config.yaml
head_dim: 32
rope_base: 10000.0
qk_norm: false
init_std_qkv: 0.0413
init_std_down: 0.0
lr_head: 0.00863
batch_tokens: 32768
Each number is 500 + 50 x the weight over the matrix's rms, rounded and kept within 0 to 999. Layers, rows and columns count from 0. Numbers have three digits each.

# layer 7 attention query, 128x128, rms 0.171, rows 29-31,61-63,92-95,124-127, columns 64-127
457491484500485526461502482494520490483498515484512502507513489523500497511507497501478470483492495500526501460504507495514499507546506507478446479484500496499481484492519463445487513483478462
510462482477518511525506496516517497544514511506502499490512493516497532503494507493529544482520489507530487501476507528524518517501508492492534491506487497515504500521480473470468504483499510
543538495529481485514526491483511467487461489497506537503486513496506525509489506528512493509484519490499521512485467531500471515523484510507513488491501518476470501509504523494534488495515485
533587423396502502535479408483380385539401346468515464424534555399594565539459611594632595418502406541571491507519552456433565530476704463534432379476488458493538618453507351581552633544479700
411420562597422429544623475529490566595475408592482559379464585391494432435431500565506552410644484402603663442548493477428381538496667522607576576498560405455365449514510501446556543567491596
521528575655549441554508517378663609532467404601534438481508487568480564485489442484402363475462396548516613499487414451597341395544590599400471476571323412370437568613585521541567492626284541
502392480533511378362563646517423370395611677652389452479372526462323528463572444495465545416533500470480548557336558576582450594573519391626442601473446504374601395359362500370480604631651528
530575413357464445543469429476413380510403358468516460429504569396600558514439577572628572385444400555559467520508571458403586512474686467514433367452456450492558604426499315606493628532438704
433397549575413440538613462504469554555464440558497547360448581366498446422440494572493550411684483366570659432564489484430394530489649494606585546462548416454361435495499494479566524531501573
461518597627546485529466494398644613560475441579540446462539457582436528488493448481405360509480390518471589504443443475582356413534571599420418460595330376362422550616597555513532520602292550
502502511500467496517499508517495475520508533501518494505537488497486501514523517517498504520495473513505520511525496508482510491493521510518514513491517507523522534502542498498564504514497489
489478517462531480526486480497503527484530533515493492500473504503509488515481466505479486484486520474493500505496467522497500506473463500481499491524493521494508504475498494478486477511484518
475478505503494525493458473516513526497514488488481501501522485527490498479527496520495474501498507498515481483477525478473488502480508506511502495468509494504493497450495511472508510499501497
499476481493506475522517524471528470509503487496518502482500490507493509481496495488501517505485503502490510499496501519480512513506526514496517507507482496498499489529504456503507499503503503
# layer 7 attention key, 32x128, rms 0.161, rows 28-31, columns 64-127
539585497423508467543358464495438607454585434515527563607594469501351363491443445498527561472503537494551520386526485384640461561421521450568636528383446483569596521521372478499494544569448406
548665548461500553448535536496555475459514470500546486513441484498427549480444441502527344567598261441570560525506628519497516448583587413593582413456486634493476432478388569551431498535479568
487727474621481576506546566382582557636688458363505482476495418505516394563556467508487542587506590571564450440492511485606464309471540407586510509433643581443557483525485544537468537627554505
426549486579463465454557597439420520556568529438518480486526567427504485430572598466476587630528510498589414575532426683576557518439617510610433453452408526594495587503527498519441473565558511
# layer 7 attention value, 32x128, rms 0.263, rows 0-31, columns 64-127
442554551493484437545409479538505517488477429385482532466517548447481552624490452589468455505512546472541464581557566587495496564520586474456511537521467461447535475530434404458421453433529442
395473514455366541538454509543470456474489424482435464436485518506521567557572460475419416445497522460546523516417362534449545507489394471533523409607470482483398535461493413540421520557478526
452442501591600556433465452510435498556510452542516486439529437498552586598462576470531442490471476460481461377439501539520533481540510488526477550482453597461552609637511414427467476538572539
503453490502564559447590480534452427455452460453570524516532505541611531554586460427486520460577474493429501399485524464513539515570530503388451489607537477538500456491480430491495513523473503
497444512372502477609536427463552519578522567516552509451520521446450516551466468471434539456533580399551399523494503440577528597536476521552454538460458551526532473475506515474546403434509590
392471413495482382594576450519472532527504529500526435497528464531458423623488502447456538544501442444509597383473528427454469481424500556468530437476541472607616516461553610487515501479512523
513481476470546521476540365537513497566481621483434450594435548493470397522458555469557507503534518593478547549524490521513472511474500502455417480486501577522482552566635523504485528441434494
527432583496449496463539346419514568545465439526532512555451556544473518425520460544468555551479493496515427552450484414512573403580452514533570436561549451540523541503493521475421492468489458
515597496414427492465559526499549434557524536556537519472561480533538560598420507549566547503468559537502615441469490502534560581531557514500463467523478491444462513474435488493492510582504488
417578474387515473511548501425548548451453430482478546636437508501448447511506523528529608560445517558520447527526500550513461562487515505455436476547508523519461545538544441496471628452490591
464513535466459497458447482464483521525499476451453570482508381488575489660618494471513431621518440469499459540516488501471507560490417523495531590495513517517480459520435508532474518442530480
410440461526565477417445540514438488401562570421452635556482532470437573506524468544460541507479471609507553488474497497524453478449468488477459522515456488562511491585470436524530494550445535
412557534495459475518585467527439456443487424643456508468543479525525447510506386411621474493472502480531482580508516477542537552437494495547491522486470503413507412554572456527528492548580503
597482597452562423522505460538450502552524503442473617473520504466601519509436582467513537581430549462517511404568495508536588466481570521561568472483435508527458512533508533502434515532479454
553468502538538506478429559554493431527505536489532393592480540377624528443446438569453515378539545474526466541532538403660564520522464487521457445452512509477523482548531448459428490536584483
513480448557560473467475584485476468462491487462540549630468515566489506450553549477457522586464532465512440480555466462514509599583515511500538533502526577489585533541419411514455477495511495
491439556468483526492447453482505580471608433512475519517374429511539454560587451514419591501593511461537482494486507490444479557511448555432454480434477465492506534509479572546372435483451488
509528509525492584501541483544478504566527510482477507589528496532563472521515439512525580445444478487424625514495440644465503471493440427505508566570480492503592450431433433569460465476536508
597525537434467535684506518576475545585486562436512563465460477503516500487490459497603489500459514383529470511498490511554507478538496522467513465467478514457536495533558440526454530459460445
385482504515433523546493456519446544460548470545569543351526488504578428512461465559470457424510457497478551590521518460439465457571509490419536498459504458443596517563552452559477547528433453
460623574577571569499443546495515533580498527479485460475466507541448479464480498448511535532572419616496585562534504443444494584582467515510463478491487556500447604475462455528501448500552522
430543461455473539476406559403501509547464525496395510471515511473469573494535472578514573529490476568486518579447452432434560549507538539447567404548523569477524423520429559503541525496509471
517426507445529524510512579502573539467504446453512504451550492432529518567500403488456501540505473508456462490353606548559502579517460446605544459561518558547467415478588611590504537515504454
562436517449455491545523547573576455504446560396398622473481494443473446452544493546423559551460463539460466503510586534448502460486498440489453566436494475494516495502449432512463442480414476
496426502516536513534535493454516499458408473538472567493476521540525436429476505458465608529490518441552531507489556429556519495466413437478541502475530577481459549420526574583538451446470394
632398366560517499502461418535481548516576480437487489468360485476543456619529399520470583524479492491563467549449513455419412547456571554492428468579486472507425473509514457523536593522472570
458496504511482506477519521471481457481533437463550481440585407490484525472452491499512573499556407460495427541459454536581449533510500627455500492538495509532511567384462503508402351546480514
513490568533550487521500519518440458558511596512495610564465575448460413539507422466499484479552485538530584424453437449488476565496516528482549505469507407568412553465568447534463492468554630
552577388485458474519431489543500525549495526498532603593481603499506482599474500429426383587611466537454505578432591415605524473427550466443490418446501514504541526460519493475544503517477434
529458504363445566476476465505479462403492438386482542511472572518570569517501414427538498608462504454486520616493463481486530458522532416590515486508500449435476551540539496371551460474450566
528476487486513496576418491455550509469540534512559519553539473512568533571466489443515504547615494474486609538595405622411489496572409511586452509508397518465495395476467522417439552451476511
544353472480542461486471601389517444415509513525402553549560454498502468497508529567495396514529405489527520599494455484522444487501563565527484449509464520486474427491560508521483617448462466
# layer 7 attention output (transposed), 128x128, rms 0.211, rows 0-127, columns 64-127
494534532524454543485438542520485471490435480434555459520525425507556530478529520581505500545502485470609499501506513519463545478547500460522493453497457476507434514457504507419503506394502499
452521537519530523527494487478508516532462509460483490529456489522503539470508492536519505485499513541578473549509519582504507509550502402408522476498483513537542492506476509470443507516489573
494547503548426529478491484526520480553372498495487480425566514524519500515513502537507515515535563513576460531444508566518556511530552535511532492498516496541534519536513522495515447522524528
515460523525482521470538494482546508499497456476415497520450492474518523518477557481457501463518507548474469540481489526493488510534574430477524482437449481536491538489556586524473470489463497
537485466525470546549512493552499415482503492500453568478482523540493522541540505469489438445529443531558428528513532459483540429463536533544497497430608468472545488464511536517474459462511495
437520462496455557457498498489480463498490489524459442539497525501483522528427549526444495475503489491475510533515533535448474481570513489505556460546510530466466505536530555565480576516510534
531512515391569509461509525475482475460572495455506442533480519472464493549461501504528499459488453515436548502502518470470536506540536460423471439503442537500533489459496561503516470508490487
484515512542521478448506521473554530544518479497481552509481498420499400567516479507471429450395492505546451511528470479483490505512503514477481491446496400533507578538484521510522462500439370
573541498481449482481460532548515552511481499480543557577501499487501505478479489503522466542439451513566536502531518507437477500489541556515503518536511463477497485442481482520501479491453499
442534525520604480547498510494474458497542516485571485524484466525577485469520411503518494528474561482572515442490554524540467525510458499531502510534516558511495457600463518499509526488573522
510547436521533552498456576524487500467416546498471483601585514430519506484539508448457512457499485476441526434484533431444532429405478528404473587548510475484537537498516474438519583522480512
506461488493550493505449503445520540480532514459548491516501466461472542513463460524473540491472396471547484504509455444477551507481526481480519589531483492553498552568491569517498440486569509
484458512489520465453566488473470487482555477524501505519487559467461439568464512470476523506516509599383525503512497516452526493449498525544532451511442498510492384591460565559542535598475422
448455549491466497499491530505490496578557525508480511479458469520506557534501527469483559511507505606477483487589481539498511490564462411533519412459535522508463532538494539519548485533465484
490498496537497445538481494499485480512540467500523544479449535510465482511506509463489437439473416468506435532502464437483467540519495521597467524458566505404481531577447481531493442427537432
456499493502414447540443469483459516513467530439511459464471548469560502452480523501502518595533504479615469496453528562544529495453436471497511487552500568484451513542497400512506510499521521
470483511455507567497486501486459531509505518440480463504494477449474497520522469454455434442543460456481429540516502492456488489526522552437509530511439518470496535492530585507509474497535451
497538489491493550590476506538452439473461518484511535487495512436501496488471453488479539469548501439466511543546502482495514458492506463464393461539585472421434539521467472538535525393510563
485503508478490537561513511575454498475538501492513537494558568446541465549518528500499512437563535532484479492488527473535504489508494475554534488440559495487525525533467516533518477538529433
390463506452456479496498508500424555511519464423494449457506533485474510483473506536484451459473450581525497464465409487506431476515476464540559445483561533545523444420462493522455488514462418
456504483543471514473454527498407525523436479459431508473516482492472577464461474516509447544437458480681544486478525509483467490521443432476499482547513511426460506416545462508470531445475585
495484439517490537504458512471491455525498551477508511481503483448444528578495568493486476479557439476521500506471540468497572455501511482462483451458492493520555510432461429532443423549493434
494490482502534454476506490462467406491446549481602499497492547503534475461495381538542478563487484490439567487435551533500549459453457477468497469530503478510543497549510489590541583540548531
547507565530476507460452504470542460432516440552509523410479536547442426590489504527490436459541532543541486451497493530488485436498563542558494435409627406515556443447481443503480490602506455
556526559586520508549463428536569480523499493544519472419499491518489512479551549487492482490521565514611511408429522491498495503456455538508484489527530536452484503489489529459531499505534554
448490539496500461488525552502453550514502509516445468497492499432556494422553542440478481503432532479485455457516494504526460540539473502492543521549449537534524466555468470446554441508488464
494538519469579390557480451461505443454474517515515446518501483552508560544465483594536531503520511513506511511482522510552506469537515484514475499431548484531493547469486514471423507511501477
534485504491502452545518481474496461466485517471535471516483522479519530543434472513511518456448457488397549558474445436562442476532498475476440446484621469501502491548401518601478482524490457
597532419519480495494491466486619514485435496501543514476523538538450472531485462506562513449488537500441478516504477521522563506521568510479487525486501479485540503428407441488482472482449461
525469443457569467519511441550589480458458538458568608476481455486467496520515509476506426474556545495479498473473505474471443425514490415547461471450500440502530458484471483478566497552552460
522526463528496479439477466511531515469476462540484467486443483560499498505501494540452478483538488495522467455514529463487546483504485526545516433524491509479524476421529489451451441424471456
522455537457468528508505527502520550504504501501506511530505532505532473448492457493466460512507540491489509496469483496508441518522579506523452488508497539475499472459496468457561582439515538
525425402486475435513438550589604630467596521447445630555556508502572524574483449576510563453551544485518480480472487525505549472469550508563393422463472473452501359548463460522401514510446536
431473584579439593559608493577517487555506481464446458542451448523528423508580451571521373572436386499502577521535479489353557427536505403506545515523524488448428514507447421463519566485431491
468516459529451513572465441530447420574544530531591492540487486604470452507456538529523565468449535485415382411510573535398538457481482556562546514519552609442629503496502558556564495533489455
519437520493501588529520501480428530580516406498554567494479476556499445481501492441504499484523455496480467492408554560535597554446447556464540459634557510554494524472450484529554456474540548
544454494475456397503530461482579454583523502473602542470490440440526467494528470516481436525588543410465522389545556520530599628516459474471397516454501512640491498527597450505440575589417532
379460510421531458524542427552500511438512587518595467425439427448493433543592495452577510611469472483528507422534414503628547528454479439490471508356473495478595512485547570471584533435448430
564560489487484568404455481561390489474495515543486384435410558547496525417446603518507479473561501637516498477539502437402509518565405507545484498532614543514466522473627451507461581502405530
499479512551510551548553510381472516472432515467511434507565607531555598516519498556471491650432497493492552493481467442510536470575494472454511518472412499571590465523385445507453507601473427
620559432477472491573428447562463448562544500503466598498510552477482608613463397587601510569492563463571440568466574575526472536538489509461618440453491409530317626541478397467585486533452485
485566481451510519505494519487521515463446543450448531475554490557522489461510591540459480517430419515551444470522498480475487453484459474478462537444518547437574554536629472471481504477444481
510448472462433470570453460511492442491545436461542465493430382439553499515546484536466450455567485407538579515476526503459427519496533517583461492528463539428478473483505529502507430441441494
473459562490529484530690459549443494344388478490503680497543541529494512459496446447525481531430473503513597571518466511475456485545581506495499367456519564516517493555485506524525526633505474
517535448454419417623502494622578388622523446496461561549486522482470488503473440407556520434460497449571544427507437523456472523518488478517475479451509508398561449592502582496398568573571413
628452477465482485449550568544581456505455501492479617595556457518481508531475519532524595541479521571464455428421562416583516504477606557536524424492496441534422546522526621516562461483460494
454516509578526594507455586493527363564569413436435402439434569434579551406551402501557458421499510687482454454509470577554541576510482526593498499507542482585467404559449381490436516501479382
476467522627536511280443583505484498562502437450549525605553503482535493485513491454503395532568476473464424418553520463512424539585464454480523511474562537603587540544414413530478548617589515
463486467503541488443438471401465534376550455584562582576471514518576523513526478507651570483521582402544459518443529421465561516530538529404572543589560482434529546506571428510356452588484503
451429509559572572591462457554501446577528562549613507496608517480464532497480482431493524504450521453552466482484481453508626455488467501519488591485499416542566408546479484482526484458478499
655481457509577528558476479545505457630505538513537572444578507477504446474485498546576501561498482527513493617468469484477601463511501493439482496538527602453559437588527452466564490515422530
467542515421570564633453493567546431501475511515514479391521455551526498467511459510461498390464495511482464575491470464473507426597504597485555497486459423527564516482517468527508627539413468
508457467505470614563555441501444507559460540584536531403352444568360403439529444467479594446534580559489525468513444492429529556517532461469581487370499499480563532519470497605372609604487476
496530465580430451449480538488460511574440498542481528513460475473429508499509515572537573520487598528472507600561303481441457464465513535475447490470481608569410423547480482467475490455463503
558483544489476488532559534463482564425575399356553519477481481518444459622550454498396435581509513419566441511506585499440517493444459554576528546574518466545462498521448481551475601497512433
473451515496567565464445527543462513523507546358457553466446453592447463452560549445456499543490372571479555486513489455489479387523576478475414583489466465571510506454426508534552528484528457
613536433528435467525572511486514471409435442576535568521493482547528568539517531463442483514435530443513545555504510474533496550606482448455504524521391526541513467457531548526484549368483415
559445482501503415476465485489503557510484495356550518522480600457540490498579436503512556488532506381486478526443518478422574528507580499558510517418532506432455526530463536539580531499528538
515476464435409439510545468545516439454486527483494389492499438393566502450515517390395543481512457418573533518433440525479528450416517528507552477472466541496545550555430475579496444547497505
455502502594423532468472510507404566413506438488512672518511470579480490570546507469452527393478587444488443488530453540498544544504410425502560553523531404561499480439461487470575464437496507
606446457474324462443404498533447529567524484403505508452469435497549472520522480486522479475592518425469520522439521501509532495430510502467596434429481488525412493525544428535474538485477476
480487529579506552564438508487445562532534482407458492436443468538573522523614348412549525509552437545483524486407415467467486560530510432555461513517521481486493365562602568522432575453530516
528447562495546511474479450446557551403399531508595538513516558441549451451541382489502504450490524460453452676567533551528531495607498429594505564457532378469442480458468496418482579505434520
406385433471426495353579427562535529472476465467606438520572571458478516476536490541485548365531508543449574490531485550536520437542498505569516430568418465479398394543592474471511542450588503
534440409469524416515474546579586617454530506482490519519477514475537534523526507522539534544506477517477457483487477491500486472508462526514410417563442560485458380575474413407409489495453524
408498493605442534451545473522535433522472438454426469497615473475510441435559479509574440582520418492453632503501510484396555507558548344549574533510524472418423550469459405510438546460396428
486516524520445505612536478472427419527555564493543431520462513491505549541424494485500504468439560471517392455542596536480518489446539567583520535493554624452610516470425672576555445553579498
511494484507446523569525467483433591549516470520482490533508487581511468412564558473454473481544440537666466421433562577596580475412349471507470404585514523533440480400434521430584511508508480
516502469467435437551518469390474469549596529487606571448483462528489490499456427533549373465568512514507546406534577486474600545517430489525334471429620525598465475415553562496446552550460527
450464537487510491403495511573499536442492520487575455400503405383584511548613550559533493561463496411484563521570474479612516549492592535438494484371570464417514545578579568536578471450458391
511498495495480440429505548580460413436494451575551464481451518528490568503445571485466478511563473625547485517568489440473532557580416515565525554495632461565427516489525525552419603523419540
531522459555565508526514540437489484465519553570485406528572571478512475474528412521466525630507473486453547523486535464487455509506503434533513427487320478520597368495429448454371422566512522
528581471459481452574468514568520388508548530532454532488479469506451545574492545579654508511532478482549445595504542567561426498591474486486590453471473446590476569531478429453563404497522469
495528445452495508562511530487523452455509584537424527530588541658493486453582643535487504516597491522557457421458483503500402469452351400537471539388479527448433566516574465455533495622464466
553348531452453519529446448507551454494524468546591536560370452441514540503598510538498420458643495435611563495476502395487480452503505538604512488581430568466510521528448599459527451486476489
544468516459491474544642464535438446373427538564493505487517532568539449457492425444530485537422377458550589559591461531479436463547478463540459408460548501599450479494508499445549460564438436
537487405470458470564452479587596441599497473514465585545458508448467542528509522484440502389429492453548498431537445540525406677536435513526454498480565450514629514616533516439426531569567412
610455503495489503478527566464563452475467501520524561575573513535481426503439467527513620607562475569435435505371536434601485496498559494602535422545470481546542550513603691520461442439562508
495560524522498550408541604473571389600502427484418439512481579450498589432546432465521511411473548718518527446438494568485520481480538524506504503540502417557513435574397391439554517526463471
365454492607570524400472488514454458558483462534496504550422409496418486496515504472437444470510363520553447338544488460545393464549440440511463480503654556508520544464486529501441508581481563
432468368512518470475523469405559512442624536586586526578521520522543549597542504529598448502471597380456491459475524421463453518527537427484585577559537485503544548469500414572405460560475525
431483595510440555558432555487464504581493537452565475505575548601416551405465612468482496608590558537540507480432480464466512440451535573454508619425469410513535388528475450450562551497502480
568380428558647461464531417572629448552494475653516668373558518342477424452464457544531434556455497521498421602499489470524528538559598478500599488580474570379551441491530481517595447537389543
588590507387545508515503563628562427489488557483530484474459478576433526398507435512495517494429501570484505511461492473440510424538427633452496451515448477479520466460569434418590570481401601
514446495524487596485547511550507467470419457605537532395392498597354458427527520488460572495531563503490491499546453548445518628490516494505599546466431451492532552582478481574399566600543508
573520487479415450481605587578473575489510457575465504543426528470517524487474477471477620472420638545470537591568423520477518458416406513408382536444456590467479450528499480419445552475500463
660540477369478377485587524436590574402514452428515465471437515482480465588593429508451493558534526535468503478640558440441495470413476506515457495565455463516407473528422486501476545491489446
449506517458615522386539523569535446490517602399535572528541474541510451524526559498508523565520446530491563529581493486508498469609574492472461513506468465659466482468431463563563521535525427
576541396485437521515528529514498447467477478502490506529452470529483591545523514493425448485366510405619513550543414530443467496535504516446499541480412511494460510368558430491510544347416477
536506492410523419436459465504536538533458531439496576561503601470486502511623515598559555511519531384542579465484476499380493511476547568471435505399649493424412543520461567493565559508482530
522460493403486383534497544626530505526524562558503436567519513465525476477481525388480565459513465427505557446455507482444571435486513506514591494473523495473540545561468456592548490546531484
442492508593482538497507428572436488432557428537537687492522464605475539558613521468487543334469571482410376518552441619481579510486423387537548560561498469536576540415512579531525479474536475
560490497457368472454440502609467570582507416497524471553481411491507522448583532495524522484592524445483511502473528501511502546363423454384582478432450465522477501552494444461493495546468453
452466655524578518539425471448463557483445447462398545508475476563504542522574350524504524469504501513514488456451450451510493589522533488611478504520478527486509409563624587442392564474521493
491438608528562459558420435472489527456409590487576613508523512511471501435545401489473443418511519579554395647490627582570506558510471403552519493433562393431439500527501575477395532503560519
454453479460402514479552449527555518502495492475511565443525484443433535588540494575501535389451505604527561501527471476513647451477484528522477542477556478459485518485553480485521462378546525
515549520442510499540476498559560496514510587506568592565423439519465531452504533426462465556502570504507476545529516564422409451407460530495511502510444464466509513454540433467562527483557599
422485515432512435476547469459478505574582509461480458539480542500474499448473512476457501468544527495515538519468514498509441427378445463498519486475506529458498545507533566569561499575517481
581481531484523417476470456482513584463493476563533519532456480531458603534562553514479462517487484546569524489494484502512474522481415450557561433456467468460480518538580503533446435497540501
537542482506500481450458526547491546507500483550447497468502536480542493505469500535501561474496469455400539430491502505465560512536459599546541444497564492542513494529538544484486447525416534
552508499459551509521500564506529503505537496511463451519495500501491443493483522507446472467509541501631516486500488516477442546504478482470469440463547462520496525485459522414539523518489362
508512551475493512515496512552516563559492448455433450416543480572495522539481565447447489458446584493527464517465549474521547595524475564536489505530428541536516504528479510445513501432570487
436467565544566541521454509536498470443551502538510561485431577462431465552524569496478488501479501496417536536494491462530498434468490405538469474539381433537582505529481492582550436454544486
582502436410561475496521487534498522474523505510527512464490489516551488545479537461550432335566444500511473485512546451549609537468504538541550534448583475497521511600453540592560506499477464
560523497525506485491515522442474525456422495465493426460486525463561512423521521552484551486495424491431496579520468472649479600504531498491385488487487490503534489612545549485547454426558492
520508569547496500445494486536499394541530476454502539495396460460484540602479527376526483414500581529542465569576466441412498518517473453479516506555517437501542397458428554535481460449564473
460488510473457510531531542522512518500511454452446424511558538441496428491458492477485466496564579487524532563526484488495535505426489486416529596530504566412478513438606413511474497494475487
485556491517502549485445483512501552539528474522549453547415517529456425530485499447551502495488534474527483493548471454424577509409523494427476642575472523473511498489463460436462499505512521
477465585470502425477525471465507512486520563579536521552398468476511466584468521465508481468460469587429492540542536461438523479554480471533492437515473483464519474502473427533479464549538483
488483505516529442448516406480506433474571469466460454538493539519544527517487533517490494373561481440510492501518488510516541480569440509424498490460530516455457498487540504481469488546404507
511516412525479522553512516464532571520500548579445584579508458448538466498572461550512505544460447428495543514446504526502441398396510549494468487468559479549486545421501574519527506474522466
579512452431475471539527467543560535509482504581457489531501450562548454496506508551495514458471447458388514484513508457541548535493487609488464499450518464505379518436467511424490475437423462
501492458463492533630519490480481521472496513527463410500497489524482505514471521446440491465511498538502476502485481501499532484524587581540483500476455410596453480523470507489546465449500535
559441465489513422537561477570543560466537457557529411513441434528513474527589548428514481427483510521458554402506623450537651640489498486486515457567524548491452523569505458485524575469449447
503525556551551471503458484528543465507503481567520409444419503580462568557532524421508555520498605475415491450579512450466533519495476543513452494501496479494485507552500403468501488514481434
493417463491467453524507431495502516492494499600433506558574484599470593527492519505436538585581510484487492426497440500548507462409475606584607600510493587464396500581531508440465489567516580
504482482447443517500473444570523510519487473473469479395590484493529501490488560451466452510533493445584513477549462509499540432515509565487481556561566495490465508461467454432523528443491550
466545489563481479513536452473495505466530486485410436370511503445539455477486461462517437539463425471514510542514510450557547524586483455459474493524521458558459583499535422479449473503536485
482540438474539551440505544517505406485521510552492495526514494559482503460517501520459533511546501453430490433533533494495461479487564518504459479441556555483549521468555431446482492546482478
551529527556493475546456455520579421529473484530492506461513502540484439544470451530488489549563577501457518528499535519415565535478577560466492442515530514431532426483500445446465492571517515
520511489515486504509484495566536455511493579521449534480537500455559487531485575523509491530547525523571527425507495501539550524510421475569465481463626461536436621487469461518509494541444456
516475468505463503473543499544523437470495521496519488502514456454526487511452493459478487492559507576532519486544487454424524476555466410456476477517541496467502510430507541578537515525432527
520558516500551489458534414525462473549466416482435386453491471555499487567538543460484545456534490525580455457535498453519521535523536455463446439482582420607517447533425451480493466466423427
524492434409518492446506485496534570427496544572569467507512434558479506458501481468490509490500458459464524430539475481486545540484484572516524441545552499557509459523522522486422517515441545
478533502471587560481520502530520502480524559567542591535533576554476538499464527481514502463554494448482467542540455564497445469535560574528477598482636457494474506524478538543468524505568522
517552508558487507597496499590465529485476474515433480310509508534550496439488551482498543569503497490526493515520501434522485566497518562563465480573506498529516494602421420502533460411607534
439530473558497489524561560528505357578491544481472461509555561405541472534426498489489549521495574608554504444404525499525524477507573507441515521496604528543502529512513580548541509542504486
609512425553525520503568403403575462558477452586516499553498486601510500563575552477421531515587469489455522435596523457550583605486479501467531539479555526530476515588467469410448520591453532
# layer 7 MLP up, 512x128, rms 0.227, rows 0-17, columns 64-127
500536462520472480462553526559493436548460444515450440463567534455444487479486481505411486496488475564439418386422518496556499511503521475516495478520491582526430643508568443551388556420409549
456454497574496568397352522513420575515433497493450511512485463421537449507461455580485540494484533454510449498520535534516536444540484554447433495530512442502485513446496497479567493473467576
384475514479478489446484436529598489557495497552401528570417500522526577549543453447509555541526559496483392580491455565508598447534491509566500568544597552464501573479446493456466508434472499
599472538528480415456523388489542489528581510423491488447545494557397495565435607506509438530454378565490462558481511521528509546475566597583421460541522505452494561500573558450553453477453548
626602522467461492511477512399543461498507480518515559391443459514514483449523510588484415561485501438598509533464503513505501533462535571539532490483633513488435503429495490494541523469517513
471447486616486478575511473446572562447510462488512482415457461474501430470448453490431518446549453513589459527508511576509518437483532451488474433577536445540512468513443531492462450490533514
480523604506513601543607527523478524464462485550550501504443441548576392474446447500454461588446496509524525507427510503489541564567523443418532539522459634406524541433564421474495452492492483
439480498443613514505526504509416549504630441478412580576426528590575475558506367557484490505518469613574397527540557560585439443553520392614499476561540517507351600479572524459492439463472470
541424507553530461599509432445596525537491538458543524523398513516410506504505546525511499415440429488521502467532412504438475532487539504545475529519502415519474622454557492516455546572437489
494502546490490449468447504373460514488485528477531612557513489555487454471505504459509535514477517499574421554553458487552551464498499461528476512477455492478402495444446527513475525485390493
507542437523516549535516445490655520495503523515433537531436486571496458484560605463445462440522426509542408506489543458556489423559508481544523548523535447516430575472518534492429444471576475
437438521490540526444494513464450400539444475541491568485510536465514426396581504491577530379482490514484477505519454497520410538511492497563544491581482462446473593366485439540486401486486608
474539561396469511548513562507600551516493487452550479430534466466515488475543387481520550472447476501495475519443450441512497514460557603523514480471549493500605542451594437359466517490466466
531570543489477492624548597466467456525502501572464424435449511396568426505450425561590436535504532515472537549432539473450502468503391547566526490562480548538459490587487554423467517495483421
533502528500493507435565555491419517474472449502518472544583435517528521568561494434537508558490481443457565604517521487566393532491452453499511373476513448511491490491429482513497524472496462
556535516406449426605415559519555522473640500447445488481535453577510530527525495442467477474500518448557487453639464475455608474516453493513507546571479514451585418482437459518459540565477502
455420474608518508496565445571511558425439535468586551529437561503561543615458454452397494560524576447539462537542517478455521589482484530557518488470454537462462483484423497530501498500559581
492556491463462463442482541490496424549518459425440459469428520435503512504489458576515538515500529495402491536487491460508407430489485580555446532454538487489501525536442433524485495462384530
# layer 7 MLP down (transposed), 512x128, rms 0.228, rows 0-17, columns 64-127
442491518577546468509424445506510514582519472511530522520574510533457499529569444458502468515463404605524512515521553562532529420440523516514380526529601576639541610498542533486452514540531533
539528466474558435455373444503492610589526570531527493514482607427520448477488458547465595476579513504441564512428542507424520521515498533473535513526487511553439485497544559532470557533433541
497464413580494364490435483459538527525555480489572443497490418644514559535485560487656496535513501589455503521471499449487546529476510511469598530399471500567526529571360525550556570491552428
489434510543515520392586428452434409494492519521615273502477532472478514451562512536576572409466511605416526591465387497503546505478520443498483443515432458507451498507510487538478516535481547
522421509500573539499511484516507514517522549369553469540491528459535394479509450486529591609446527476497506573515470490472516456479423490520561651542435606528469411482552568534498462465341486
509535532384448447530504493512470524540481517511501447512478502533520578450508503455564516577550502530517496471484486507453520467549519499437506501475509556483450538469458504517516516499447490
505530535519599557500527461538493469513494447491420510484520499525534492469511493513497496510486488581568527540569534500499523451519530407544463431470427539547436507371545487509526516380507448
494510564579544505479403563424427388554425456486427548433403523516517400612558564610601550423373531614606519503562450484591527508598486539603577486469454517518465546485427456489437441429519478
435540425406500563463504529449568521550529547395402594561477489510498529533569452419503544438542428573525543422449470548443514517461512474492453492535427485463493512542538459500510514591504408
524464435565446371490478492511496468431496612463531530442563523497439418587441502438433505504477425497549451571464480480477522486424497487457472530488475494450493496508510546505443630485454525
494491535465507535543540457552499520446457502457471487591453460502515484508541499473476457427526539545532543478478407468540562559444420457458495554465481352467451482509524458510446504504525463
498460453495439546498619481442520521546479430497504526459588436492397474514541508582512510599486583560476510405531485507506521522389505615459553556544358655510460451497484592539493488453468349
427518487531562466480472477523544606526545465500455456572507511528512572508435530392550436448530526464545545533514554513468497452467479471402517473516510541517573449494463463517540526515525487
540483520489489482412481523519493498472512525534578557464470572578465496515480514522609550424532506461417449512571504491500507552585467467450523437480491490532488515484510526492498498478534411
447456518491492456513458452583461562514562551541478485501494526517530456456403527490525582491540550458591491426513506500533545463514525519503513499515401586460509530442506484549486444490464523
543530467540564498492500517501552478562589538523507420568502593518484543578602459545490464446573456614527451600428505577469523418408566528446443493456490497501481532462402569513498421400505512
530457516458516501547502509551603452513474452519419443610487476497449541491496525451523573530406469579540521500448363497483503460478510422440555509554451501529549558481570514444516487505389545
549532469549464453517467565585532520456520575501468484425545495530553528485527544445518529513526490565450598504494428538446524475566526559454503472485366489589500475397523471541517484461534521